Each number is 128 + 24 x the weight over the matrix's rms, rounded and kept within 0 to 255. Layers, rows and columns count from 0.

# layer 2 MLP down (transposed), 3072x768, rms 0.0295, rows 2262-2330, columns 672-719
[[131 155 134 151 101 127 162 101 122 156 103 168 132 110 121 121  92 124 122 109  80 155 129 104 128 144 112 113  95 133 144 113 144 132 158 114 145  99 166 167  89 186 120 157 117  99 166 165]
 [131  91 128 102 141 133 146  92 161 165 107 116  91 112 151 120 125 155 133 160 167 109 163 124 118 100 128  96  82 133  76 116 104 134 151 145 145 128 122 140 108 143 128 140 120  92 120 105]
 [142 155 112 146 144 134 139 105 155 125 143 141 132 107 114 138 111 126 127 140 117  94 132 138 149  89 131 125 152 179 128 154 142 123 156 152 129  88  93 101 161  80 115 123 149 104 113 144]
 [139 139 120  90 127 153 101 142 109 153 103 120 144 158 107 171 140 132  90  92 140  96  85 141 137 132 156 146 152 178 112 134 128  95  62  91 168 115 146 163 110 137 150 149 113 142 101 165]
 [107 133 145 151 104  80 147 126 133 151 119 149 136 154 126 159 135 107 204 140 155 102  99 125 175 113 151 155 145 113 134 102 131 122 120 173 127 137 101 142 120 139 136 108 146 112 121 114]
 [112 102 149 106 143 122 121  85 117 131 135 141  93  85  98 140 147 103 117 114  92 112 182 107 112 134 132 145 130 133 144 101 111 122 134 144  98 158 120 129 159 157 148 112 131  96 123 183]
 [118 128  86 130 126 133 124 133 160 146 117 118 100  92 165 171 121 155  99 138 140  91 133 102 127 144 138 151 160 135 140 111  93 153 110 127 185 129  76 149 163 123 104 117 132  92 147 113]
 [114 167 171  95 146 144 102 140 148 160  88 162 105 103  68 144 113  88 116 135  99 118  62  93 109 123 109 135 139 153 112 106 120  97 112 113 138  95 107 148 137 119 179  92 100 219 117  98]
 [115 116 121 133 126 115 135  88 110 135 158 114 129  95 112 110 127 143 149  99 161 136 105 130 126 104  83 165 154 145  77 161 177 124 115  87  99 143 165 129 121 126 132  99  81  85 137 125]
 [138 106 143 165 157 105  99 181 173 122 178 107 121 136 116 126 138 146 103 133 127 104 152 118 116 117 106 113 124 142 131 138 124 133 129  84 139  94 143 109 100 162 126 139 116 101 120 113]
 [131 115 156 140 113 150 116  98 139 118 112 126 130 149 137 121 120 145 141  91 167 124 157 141 115 146 168 166 165 116 128 136 148 148 133 135 108 114 144 116 115 118 116 116 134 108 114 116]
 [119 186 139 121 111 160 139 130 123 168 106 116 131  94 136 105 158 122  70 119 158 121 151 137 102 166 118 163 136 133 170 131 121 124 101 140 144 121 137 128 115 115 114  79 145 129 152 135]
 [121 121 112 108 137 177 133 112 173 143 133  72  99 167  96 156 112  83 147 147  82 152 101 113 178  98 166 161 103 115 121 111 139 139 118 176 136 143 157 144 129  73 118 109 124 123 131 130]
 [ 62 144 150 105 120  93  98 137 164 161 130 122  99 132 172 162 133 140 107 126 153  94 140 126 117 145  93  74 182 122 147 142 113 108 124 109 136 154 121 142 142 136 147  96 108  96 111 130]
 [116 161 156 153  98 121 162 135 103 124 136 161 130  99 115 116 161 129 104 149 163 121 141 125 166 119 130 137  83 152 139 126 127 146 164 102  97 143 153 147 170 133 145 132 133 125 131 136]
 [149 166 150 116 168 133 123 153 117 131 150 159 118 158 139 155 147 123  98 131 117 125  75  94 125  90 118 136 110 138 130 120 143 130 132 145 105 124 144 132 105 146 143 143  98 148 137 158]
 [113 134 112 175 128 125 117 133 131  80 111 108 135  90 164 135 111 158 144 137 128 118 107 116 121 140  98 123 162 154 123 131  78 111 120 146 122 145 139 136 137 122 138 121 143 147  80 114]
 [137 161 147 148 107 119  66 153 148 107 119 165  94 101 131 127 149 156 128 134  91  91 116 115 136 115 126 167 106 117 104 140  94 123 187 126 130 113 151 126 107 167 129 153 134 114 134 128]
 [121 172 136 121 101 149  52 131 148 131 130 140 110 133 114 113 143 148 128 159 101 101  96 142 115 128 145 121 114 105  96 137 145 147 147 130 160 134 123 172 122  51 124 130 112 129  88 110]
 [ 86 166  93 122 124 125 144 145 121 149 144 150 163 129 114 112 140 142 126 141 121 120 157 128 148 146 142 103 130 126 122 161 169 127 134 181 111 139  88 148 135 124 144 119 123  84 169 121]
 [125 133 159 149 126 130 113 133 115  91 141 127 136 184  94  94 169 118 178 122 119 132 171  93  85 110  94 121 121 128 118  93 115  98 192 143 120 108 144 109 101 135 126 119 149  91 169 108]
 [160 113 113 138 155 131 124 105 112 137 136 134 112 157 128 124 115 149 146 140 167 127 127 138 147 148 148 101 117 154 121 127 101 152 133 151 178 182 158  80  82 112 104 109 135 159 106  91]
 [125 161 145 100 156  90 122 130 129  95 121 150 121 135 180 155 108 112 141 155 127 172 109 186  91  93 123 121 100 178 108 151 165  87 156 162 137 126 125 139 107 109 143 134 169 131  98 134]
 [142 152 142 104 137 171  91 128 140 106 110  91  69 153 139 152 143 101 138 128  81 150 118 150 137 106 140 132 146 134 145 146  73 129 149 111 172 107 103 140 183 138 148 148 110 125 137 161]
 [144 116 130 113 126 137 117 124  72  98 105  93 100 111  96 156 113 143 105 123 141 136 133  75 109 115 144 116 151 103 166 120 155 135 174 111  97 126 115 102 126 108 146 112 137 134 141  86]
 [146  99 161 105  96 128 161 168  81 124 128 127 143 132 108 103 172 132 148 114 141 116 101 122 129 125 139 121 125 151 154 192 140 120 133 159 102 124 127 115 100 143 145 149 140 104  97 138]
 [103 115  88 101  89 110 172 119 116  99 122 120 135 114 147 105 106 123 149 137 152 136 109 101  96 158 142 154 113  91 167 122 146 133 118 124 154 128 153 145 133 154 149 143 118 150 102 137]
 [136 154 121 112 142  72 121 103 132 162 192 157 148  91 118 153 128 136  79 126 126 144 169 129 108 114 129 104 123 136 113 105 149 154 138 143  71 103 112 119 162 132 152 178 157 151 137 169]
 [ 98 112  92  97 161 131 129 154 128 123 107 131 143 116 126 137 129 106 110  99 154 136 123 142 118 130 123 107 156 101 105 105 141 144 142 119 137 107 104 119 139 138 178 104 127 160 120 159]
 [186 131 112 107 115 130 149 118 110 123 127 121 127 112 139 138 125 128 122 115 131 132 127 152 120 110 152 140  82 162 134 147 122  98 127 128 114 133 161 152 117 134 138 130 140 160  85 128]
 [162 102 201 146 124 120 103 105 137 129 151 161 109 151 130  95 135 103 130 122 117 121 114 111 160 128 130  74 112  90 124 127 112 158 133 149 135 100 137  99 180 103 166 136 155 138 142  78]
 [133  98  96 105  66 151 143 120 111 148 149  97 114 134  99 123  81 176  77 118 146 151 173 187 105 174 133 111 105 143 131 119 157 104 110 122 127 125 149 152 122 151 116 103 142 113 164 142]
 [137 146 123 137  97 157  90 148 152 154 117 141 119 133  87 106 131 147 133 115  60  97 127 140 141 146 116 147  95  80 101 124 107 114 126 123 129 102 143 139 178 112  84 134 114 117 131 119]
 [119 113 109 166 140  99 131  88 183 140 141 127 119 125 119 151 114 131 142 168 125 106 139 128  80 138  85 131 125 127 118 164 154 121 110 136 110 173 125 117 138 146  85 157 153 134 132 152]
 [166  99 119  96 152 134 111 122  95 163 129 122 120 104 139 150 144 139 156 127 139 153 150 142 150 120 101 129 136 119 143 164 130 105 121 127 143 128 101 123 135 109 157  76 131 131 102 120]
 [155 116 127 121 193 129 163 148 127 111 137 119 142  97 117 133 113  95 115 150 138 143 140 137 144 141 133 106 132  67 166 108 131 141  87  97 143 102 147 125 125 154 141  88  99 120 138 139]
 [128 145 158 116  97 131 158 136 122 141 148 136 122 110 143 120 181 103 104 140 136 104 143 123 160  93  90 110 160 101 119 115 133 113 150 143 105 143 108 136 122 114 126 143 131 122 105  93]
 [139 154 178 135 100  86 100 144 157 158  79 155 108 185 167 112 102 103 136 108 121 119 133 155 144 121 120 100 115 116 131 141  96 137 142 140 105 146 118 145 117 125 123 126 176 151 171 106]
 [101 157 148  99 160 137 142 152 151 152  91 145 122 122 126  85  98 138  88 139 129 122 103 113 158  97 172 180 117 114 117 124 152 131 107 154 149  79 115 143 185 105  90 104 132 101 124 112]
 [132 123 121 114 122  96 163 138 121 137 121  98 153 109 165 140 148  89 131 146 128 160 125 131  96  73 127 136 144 122 130 122 137 164 141 100 122  97 131 145 141 101 120 102 115 147 131 116]
 [103 140 121 159 121 103 100 158 124 104 120 141 114 111  77 146 169 147 123 172 103 120 113 162 162 112 138  82 103 121 116 146 144 107 120 105 152 126  98 129 143 116 122 163 128 120 175 149]
 [113 128 156 148 134 118 123 137 135 106  99 169  79 146 152 127 115 151 157 155  94 113 128 149 103  92 112 134 146 152 137 151  93 129 100 121 112 123 118  95  98 118 108 113 179 155 117 118]
 [125 123 109 126 115 135 156 145 127 179 114 146 157  98 138 133  98 104 127 122 124 122 112 127 117 113 123 157 114  71 175 106 119 144 122 170 149  77 110 132  95 117 119 103 127 134 122 129]
 [135 121 137 164 102 122 147 129 153 159 123 157 122 156 124 135 138 156 115  98 105 102 158 136 126 100 166 115  99 142 178 157 162 139 164 134  98 111 110 142 136 132  98 147  74 129 119 131]
 [153 123 126 148 143 153 100 107 141 102 127 149 164 130 153 158 147 128 135 145  98 126  89 123 139 123 112  94 129 118 142 151 124 127 149 126 122 132 105  92 133 108 121 159 131 153 135 156]
 [121  84 139  84 117  83 156 132 102 137 152 107  72  94 157 117  97 111  90  96 165 104 120  93 153 150 159 133 141 126 161 136 115 162  99 100 101 176 110 116 116 104 147 133 119 165  61  90]
 [134 125 132 203  89 155  96  88 131 162 118 120 141 146 119 112 155 171 173 151 118 144  93 163 121 128 168 116 152  77 117 113 127  83 119 144 139 117 160 136 124 148 138 114 117 118 141 132]
 [ 98 110 132 106 128 162 103 123 121 112 115 126 137 115 109 131 127 122 143  97 103 139 160 133 144 130 151 136 158 110 158  98  96 129 108 113 154 184 149 167 128 137 189 117 115 154 120  84]
 [150 115 121 101 138 118 127 165  83 128 133 161 146  96 106 112 138  95 109 156  77 121 139 153 125 175 109 131 101 147 165 160 162  97 158 136 125 102  91 155 182  84 151 107 134 133 118 147]
 [126 161 104 158 114 142 128 105 140 139 159  66 173 124 104 135 117 131 187 130 143 101 111 122 123 185 147 136 137 140 131 142 129 121 166 117 135 147 144 115 141 113 163 129 128 147 110 161]
 [ 96 138 123 148 108 187 105 148 131 112 150 163 123 127 126 107 123 110 113 134 143 138 165 105 132 156 129 111 121 115  82 151  69 140 125 111 103 128 131 120  58 136 138 128  96 161 147 165]
 [131  95  77 128 148 158 165 142 135 132 115 134 147 120 147 101 113 113  93 103 114 123 144 102  75 106 125 137 103 123 142 104  97 107  90 154 133 130 111 122 128 118 117 151  79 107  85 160]
 [127 133 177 132  98 108  95 133 128 116  53 135  97 126 116 107 140 131 118 114 121 120 156 139 144 142 116 141 178 107 147 131 117 108 159 141 120 117  87 123 118 109 131 132 143 112 111 126]
 [112 103 113  92 129 101 144 134  73 119 150 127 153 118 123 129 140 158 134 116 119 123 118 136  81 151 107 123  91 150 145 167 154 148 126 175 155  92 143 141 109 108 124 138  99 120 115 105]
 [129 157 152 142 143 123 131 134 126 161 133  98 107 103 130 134 124 170 106 103  62 136 108 126 121 116 109  98 103 129 168 111  99 117 118 131 176 155 120 132 156  82 109 132 111 105 117 153]
 [126 112 128 111 132 154 128  98 141 105  96 148 121 118 163 168  96 157 127 153 155 146  88 119 119 111 122 156 141 156 129 194 159 116 153 164 118 131 178 130 131 138 149  93 147 109 170 114]
 [124 156 110 134 117 112 168 124 148 151  80 135  96 122 109 123 145 124 155 165 140 126 129 151 118 124 105 131  69 109 108 105 111 135 124 142  84 135 118 104 117 150 129  86 122 159 110  83]
 [149 140 146 121 140 101 134 125 110 101 153 126 125  99 119 128 155 113 141 175 121 156 110 127 112 134 162 129 110 129  70 136 141 165 117 147 114 115 125 139 121 145 112 155 151 121 111 120]
 [148 118 128 114 113 134 163 150 157 134 162 127 148 126 154 183 119 139 133 137 105 134 139 113 125 159  78 149 139 153 128 130 122 137 148 108 121 100 130 143 182 107 125 123 132 111 155 129]
 [122 161 136 179 111 112 161 130 117  99 107 139 104 106 120 141  93 135 132 144  81 151 122 144 156 170  97 145  88 146 166 123 125 112 109 162  97 135 133 129 142 140 139  84  99  85 136 122]
 [154 139 124 146 107 132 125 148 136 109 112 132 113 144 146 103 122 111 126  78 140 108  99 115 105 126  95  92 131 124  80 151 118 126  92 145 145 136 119 160 154 106 134  96 126 138 121 108]
 [100  94 139 160 140 108 139  81 156 104 122 130 155 141 157 141 176 113 162 167 137 106 134 125 128 130 129 154  80 137 123 133 109 143 121 151 137  91 133 124 108 144  53 172 149 126 166 110]
 [144 166 103 108 164 165 127 135  81 140 113 113 120 100 189 120 141 120 119 150 161 144 122 151 130 106 122  93 128 148 165 114 132 140 147  97 196 162 103 129  94 182 136  91 109  88 128 127]
 [121 154 130 128 170 115 104 106 160 125  89  96 149 102 151 100 156 134 136 159 142 136 148 103 139 164 129 159 145  70 135  96 110 128 145 130 114 136  90 120 135 117 150  97 125  94 116 116]
 [104 139 108 135 129 164 142 164 129 110 160 120 158 150 136 133  99 127 134 123 147 142 142 132 167 168 160 114 154  71 121 148 152 133 172 179 156 125 121 122  89 129 149 127 126 144 126 137]
 [ 95 124 139 138 158 128 146 130 132 108 126  94 145 190 103 122  92 169 132 132 120 103 121 139 150 114 111 131 158 128 163 143 169 178 119 130 162 110 154  59 131 103 155 111 140 115 113 165]
 [122 115 129  99 123 122 105 114  94 156 116 118 126  88 124 140 137 109 126 118 152 161 145 140 155 100 116 114 101 145 130 168 147 107  94 102 108 134 121 135 110 100 117 119 159 166 101 119]
 [132 110 119 107 122 156  91  83 144 137 110 131 135 148  88 122 116 142 132 129 148 117 134 128 143 170 107 135 135 151 126  97 140 149 124 141 154  90  92 129 147 123 127 107 136 110 157 157]
 [101 157 126 106 165 128  83 157  78 128  94 140 112 116 165 143 124 127  47 131 123 153 160  92 119  71 155 135 112 135 110 176 169 157 142 134 149 143 179 122 146  84 168 105 141 175 140 111]]
# layer 2 MLP up, 3072x768, rms 0.0295, rows 2263-2331, columns 672-719
[[115 153 108 147 125 133 117  98 101 147 147 117 138 139 155 111  91 120 118  76 117 127 136 100 132 124  93 129 131 129 158 100 102 145 127  98 127 137 150 148 146 163 119 121 158 103 134 130]
 [133 134 130 128 160 152 183 154 127 122 160 165 116 123 178  97 105 145 114 127 133 139 124 136 104  92 175 133  84 146 134 150 134  90 120 184 135 133 117 134  85 125 183 173 179 121 154 160]
 [132 105 112 136 164 137 114 111 130 136  94 101 116 112 140  79 140 144 116 143 133 134 124 134 109 112 143 122  79 138 130 127 130 122 179 140 130 113 106 148 123 143 123 153 163 106 133 133]
 [164 156 131 104 169 159  94 153 125  88 115 135 100 145 100 111 124 139  91 113 153 156 153 135  75 136  78 133 104 184 146 123 142 126 108  97 105 113 157 172 145 105 125 146 124 108 155 127]
 [141 155 128 121 158 113 158 112 103 142 113 111  72 113 112 146  82 163 132  86 144 124 157 159 125 132 105 117 127 133 139 152 142 141 191 170 143  88 147 127 154 175 125 127 135 109 150  99]
 [132 124 141  84  92 150 128 122 142 151 103 152 132 133 135 165 142 106 159 120 152 146 123 129 117 116 125 162 121 119 118 134 130 103 168 107 114 116 104 136 142 140 103 143 119 154 135 134]
 [102 144 101 152 149 135 138  89 156 192 159 102 117 102 180 141 120 153 130 149  98 128 116  64 104 148 128 135  85 139 140 117 131 130 147 134 150 106 147 140 126 150 102 118 175 119 167 130]
 [ 98 131 118  95 107 126 138 130 158 114 148 126 152 139  99 159 111 133 143 121 129 143 118 114 102 112 102 167 123 108 163 148 141  98 127 118 112  99 167 120 112 113 124 142 103 153 122 136]
 [145 189 138 156 115 152 129 122 113 147 107 127 129 137 139 122 114 151 124 116 170 130 148 119 136 114 119 144 127 179 152 125 142 126 160  90 177 164 142 108 168 127 184 163 119 121 130 111]
 [114 133 161 134 133 112  90 137 139 103 149 167 101 124 164 125 118 132 146 129 107 166 142 136 112 136  87 149 115 115 161 154 158 135 168 125 118 109 123 144 134 104 185  90  92 138 119 144]
 [124 127  90 131  89  82 204 144 122 125 127 105 129 138 137 163  96 161  99 131  82 142 119 149 166 173 121 100 147 146 123 103 142 133 110 154 128 120 156 128 128 138 140 117 144  98 113 133]
 [138 130 119 130 110 129 144 133 143 115 115 134 152 109 128 148 119 171 100 142 127 124 143 103  96 105 150 144 129 130 179 125 119 152 141  99 105 138 146 155 182 165 137 129 143 162 145 140]
 [139 124 131 179 191 124 122 114 108 143 100 111 139 126 118 175 105 104 155 127 132 104 169 164 146  80 130 127 109 158 137 144 138 174 145 140 113 136 152 154 183 121 178 110 103 146 140  95]
 [141  95 112 117 141 134 103 136 116 111 130 116 104 117 133 130 127 127 173 144 147 168 115 112  65 149 139 130 122 108 112 109 142  95 147 149 111 112 145  95  99 131 111 101 147 142 150 117]
 [153 104  87 104 125 139 142 146 145 127 107 128 141  81 109 101 125 142 132 141 136 147 116 149 153 128 140  96 100 137 126 157 127 109 160  88 139 147 125 111 154 148 141 136 163 139 136 114]
 [127 104 105  99 108 152 112 128 160 154 132 143 132 156 124 148 155 130 122 150 140 120 136  96 112 122  98 139  88 128 127 165 154 154 119 128 122 144 136 167 152 102 106 151 150  83 154 156]
 [167 150 106 153 116 128 148 103 137 145 125 102 172 118 132  96 123 112 129 146  99 159 105 157 157 115 131 100 169 170 132 125 136 123 113  94  92 130 160 128 144 109 127 120 150 122 169 116]
 [136 112  55 117  88 144 137 114 118 157 126 167 110 149 113 170 122 153 126 148 186 120 117 109 128 101 158 132 129 104 124 110 113 110 140 138 173 108 135  95 109 122 151 137 150  98 139 179]
 [115  95 130 151 127 172 149 102 126 142 144 134 105 121 130 137  92 120 160 144 163 135 102 102 119 172 111 148 149 139 106 121 138 116 156  90 105 123 179 124  96 147 134 123 162 114 109 132]
 [121 114 103  85 165 131 129 125 156 106 123 156 172 169 106 162 139  76 118 115 135 150  63 124 144 154 117 156 144 110 142 128 119 116 169  79 172 101 120 104 177 141 137 124 122 166 107 164]
 [111 131 124 112 107 120 105  86 100 141 154 167 132 144 113  99 133 127 110  97  79 125 126 151 148 132  92 125 102 141  98 140 158 108 161  93 150  75  82 118 122 100 128  99 125 119  99 126]
 [143 154 121  98 115 131 141 108 120 143 132 127 117 170 121 122 111 133 157 133 133 134 148  67 149 144  85 125  99  71 157 101 110 113 102 118 123 161 138 102 120 109  98 125 137 137 112 102]
 [122 173 124 124 149 152 125 143 105  99 145 130  78 146 164 117 106 121 136 143 131 146 124 145 147 139 126 145 103 117 157 133 130  95 110 107  62  69 116 136  88 143  87 108 149 129 122 117]
 [147 153  98 139 156 153 124 157 215 156 118 103 162 130 163 132 122 145 171 103 133 178 143 128 153 134 104 136  88 121 127 114 119 119 119 149 137 149 116 112 151 165 114 138  84 122 111 129]
 [145 170  97 139 164 120 140 108 117 146 160 140 118 147 127 140 131 153 147  83 108 110 111 136  75 128 177 126 138 155 137 135 112 137  81 128 166 127 101 141 109 135 139 117 126 130  77 127]
 [161 113 129 141 141 131 168 133 137 116 154 129 123 126  65  95 157 164 146 132 154 134 137 122 112  93 125 120 195 141 136 105 113 128 114 120 173 192 130 165 126 144 115 151 117 133 119 115]
 [185 175 113 131 126 190 117 152 136 124 148 153 100 118 113 117 150 145 122 152 151 145 151 156 124 145 137 105 132 154 123 174 142 137 161 196 122 130 129  81 103 128 153 123 115 117 124 137]
 [135 166 124 150 116  72 167 134 101 166 145 134 142 117 101 136  89  99 140 164  99 126 132 113 130 148 104 119 188 132 146 131 145 110 169 124 151 114 177 116 135 116 116 134 123 144 124 165]
 [ 95 126 120 155 140 128 140 119 101 117 120 114 114  93 111 125 111 105 108 126 154 146 134  92 109 163 113 118 109 133 136 173  98 138 123 167 128  97 163 137  99 131 127 122 146  80 162 145]
 [110 126 126 159  79 144 129 112 135 151 116 154 130 110 134 132 126 107 155 183 171 164 136  97  65 146 157 141 156 156 112 165  98 109 120 115 160 112  65 131 133 111 147 122 103 148 118 129]
 [163 137 183 124 117 173 127 120 133  80 133  69 190 136 128 129 109 132 112  89 167 169 138 104 105 144 132 129  88 129 181 159 165 152 164 148 119 150 133 165 173 149 147 114 132 111 123 125]
 [136 139 111 139  84 142 125 130 132 111 140 100 112 133 106 112 137 127 113 135 143 125 148 155  87 152 100 179  91 157 120 142 146 128 153 127 105 153 163 134 164 154  68 149  95 106 145 142]
 [127 117 130 119 139 153 125 144 118 135 132 133 147 128 102 134 117 143 136 107 122 153 111  96 169 113 135 104 135 101 100  82  92 151 138 126 164  94 129 145 115 134 121 120 134 107 130 137]
 [ 96 139 107 192 131 180 126 115 141 139 131 125 122 139 110 129 137 133 100 124 115 105 118  91 123 152 115 127 129 154 123 120 142 118 133 188 126 131 143 130 140 112  92 150 141 120 110 148]
 [113 113 123 101 124 105 141 106 107 111 125 124 138 139 139 125 114 132 113  92 127 150 134 121 117 123 180 126  94 149 108  98 146 117 115 140 146 141 132 128 133 117 132 158 140 119 121 110]
 [138 110 150 153 156 113  93 141 116 146 147 123 101 106 123 106 144 159 129 126 120 117 151 121 103 169 111 138 114 135 118 142 118 114 107 131  93  87 133 167  93 140 138 123 114 147 119 138]
 [141  98 139 116 149 145 153 110 165 130 136 129 147 115 129 187 123 127 139 101 114 125  90 162 150  72 127 143 182  68 137 124 133 152 123 113 133 129 111 139 156 118 137 135  77 134 126 116]
 [130 148 107 146 148 163 155 105 115 109 147 157 110 117 131 150 160 169 135  90 144 131 150 117 128 130 121  89 148  97 113 135 128 169 175 143 121 149 128  77 138 126 141 121 119 166 160 124]
 [160 122 129 136 132 141  89 147 156 107 104 122 116 133 118  95 113 189 121 155 134 142  91 105 135 103 147 111 160 115 145 149 122  79  95 183 136 140 122 104 124 131 162 120 151 124 124 131]
 [163 131 141 128 149 152 120  93 127 110 137  70 160 145 131 162 148 115 106 137 143 104 145 164 108 121 111 145 136 122 148  76 121 142 137 111 123 103 109 177 163 144 128  92 148 119  94 125]
 [ 77 102 139 130 131 111 144 115 160 105 131 151 149 149 118 128 130 178 112 172 144 121 108 105 106 135 104 111  66 113 111 168 110 133 165 125 145  81 126 154 143 150 109 138 149 130 104 119]
 [103 123 124 128 153 125  98 117 119 103 151 144 119 173 166 143 112 122 140 139  96 109 120 108  90 138 115 133 121 121  91 131 110 122 151 142 125 137 120  99  90 157 136 107 117 137 153 148]
 [ 67 182 112 137 115 151  94 110 133  78 129 106  73 131 138 136 121  95 109 122 105 134 107 121 132 106 116 131 141  92  96 141 149  85 112 141 103 154 131 116 161 131 105  72 154 112 190 111]
 [100 125 128 123 119 102 180 138 121 167 147 133  79 103  97 108 157 110  86 111 127  80 182 122 117 101 142 159 123 167 164 122 158 135  94 132 132 143 131  93 134  80 157 117  89 117 111 133]
 [ 96 134 106 145 152 159 110 116 101 112 127 134 163 147 138 170 138 114 142 140 142 119 161 146 131 128 133 120 162 138 137 131 133  95 122 103  95 143 144 135 115 135 102 167  89  88  88 108]
 [113 107  98 102 152 138  80 130 122 153 134 133  98 127 111 127 133 153 111 120 145  81 106 144 101 131 110 124 154 117 145 166 147 153  88 124 148 125 137 114 158 129 143 102 117 114 124 142]
 [151 162 116 115 162 119 156 147 131 128 157 124 131 157 106 161 121 102 106 171 117 126 172 145  94 120 167 102 135 126 107 148 139 130 128 129 129 114 112 128 139 154 105  92 144 109 110 136]
 [157 110 122 129 145 165 112 139 147 120 122  98 103 143 146 107 105 107 133 136 169 103 119 138 106  62 106 101 126 113 157 118 152 124 145 142 130  95 123  89 147 127 128 143  94 143 142 114]
 [147 183 136 137 102 123 114 148 130 108 110 183 118 130 105 113 138 133  80 164 144  98 121 124 133 139 143 127 137  81 159  96  94 124 114 146 141  69 144 157  94  94 115 102 127 127 144  98]
 [118 140 142 163 139 104 128 126 128 100 125  73 126  95  94 137 101 147 175 112 126 100  99 121 115 109 148 142 104 177 153 104 122 115 114 126 156 113 115 139 164 115 139 130 187 111 113  96]
 [101 141 141 115  76 109 101 137 128 109 105 152 152 136 128 125 137 110 180 122 144 116  91 130 183 112 129 113 110 120 150 141 158 122 138 124 153 142 122  98 153 163 105 136 136 102 123 133]
 [116 127 125 116  81 147 153 146 131 131  81 128 144 111 157 140 122 114 174 127 145 145 117 155 133 154 115 103 134 123 132  75 106 131 122 108 125 173 138 123 122 155  90 111 149 122 154 142]
 [144 140 130 150 140 131 126  98 134 134  48 157 107 113 125 169 166 104 124 110 164 123 132 151 148 117 130 109  93 112 153 134 120 133 135 153  89 108  96  85 152 122 105 143 156 132 144 133]
 [126 124 127  74  83  86 129 114 143  54 102 145 163 172 161  94 119 113 142 161 168 137 116 188 145 116 126 140 116 135 122 136 109 131 133 115  95  93 165  97 147 138 110 169 134 161 122 146]
 [158 103 101 149 121 120 143 125 127 133 146 116  90 130 152 129 125 141 169 120 148 139 131 102  70  95  98 124  89 179 120 103 134 129 120 117 113 139  99 148 129 116 136 167 143 128 136 146]
 [155 124 140 114 171 126 132 117 157 146 145 133 102  99 138 111  98 109 106 138 107 109 127 102 132 100  77 175 167 111 154 142 106 105 145 139 177 128 126 133 146  90 140 168 124 134 152 121]
 [134  87 167 186 126 136 140 154 121 159  86 151  93 129 182 183 121 119 134 120 133 118 146 119  98 104 137 132 135 120 143 113 149 113 106 142 146 166 143 155 148 139 136  97  99 105 104 116]
 [130  99 149 125  95 152 116 130 105 140  93 183  93 128 150 140 154 140 124 156 134 118 125 127 149 104 159 151  91 140 115 113 142 100 127 164 146 118  93 156  78 100 138 157 111  90 113 164]
 [165 143  87 132  96 147  73 119 110  96 131 119 169 143 174 161  93  97 130 100 103 134  63  81 121 138  95 139 121 137 150 127 131 122 117 144 173 102 144 130 126 147 101 156 102  94 124 154]
 [130  83 119 194 146 110 193 116 150 108 116  99 153 140 101 152 111 137 124 100 132 147 134  92  85 143 149 115 127 129 191 116 159  89 133 154  70 158  98 166 109 146 146 129 122 163 142 126]
 [149 107 165 102 134 111 146 139 120 139  97 103 171 136 100  93 152 162 108 120 124 131 114  89 128 143 138 155 158 153 163 120 129 131 145 114 106 134 120 119 140  97 124 116 126 182 133 163]
 [142  94 109 133 138 105 141 140 128 130 137 166  99 115 114 133 131  98 119 140 118 120 152 120 139 160 125 133 125 124  96 161  95 111 155 125 138 112 131 123 164 118 120 142 122 121 146 131]
 [136 105 155 138 155 119 120  85 107  79 167 160 117 113 150 156 103 101 134 148  91 124 113 139 157  97 120  85 126 154 142 124 135 117 102 155  98  72 159 137 171 158  81 144 144 128 120 122]
 [173 139 145  85 120  67 121 103 121 104 109 168  96 114 134 127 134 148 105 165 144 112 102  87 160 119 104  86  75 145 117 102 142 153 123  99 138 156 126 107 140 119 123 142 117 129 178 120]
 [147 138 119 125 103 124 131 155 118 130 149 143  75 118 177 128 116 117 144 144 151 125 163 125 142 140 113 122  91 160 145  95 121 141 138 127 145 116 155 122 164 153 124 152  77 121 127 158]
 [143 135 138 137  82 121  98 124  95 114 168  98 158 167 121 135 146 146 106 131  99 152 100 127  69 121  86 160  65 178 122 120 119 201 157 135 153  88 153 118 126 124 105 129 120  93 145 126]
 [131 158 128 181 129 120 147  88 151 119 159  92 151  78 149 108  78 144 144  87  98 148 108 147 100 165 108 120 102 116 122 106 113  98 136 112  91 113 142 162  97 160 140 123 119 138 185 106]
 [129 130 132 150 185  92 133 134 134 136  83 130 133 162 137 139 119 114 158  82 194 118 108 121 135 128  95 137  94 134 155 113 135  78 128 125 140 141 142 108 145 115  94  92 112 148  83 110]
 [129 131 151 128  93 141 136 126 113 106 174 149  75  91 119 114 146 170 113 166 133 161 147 152 126 113 114 119  96 154 199  98 100 125 104 106 145 132  92 119 129 142  99 135 127 137 104 106]]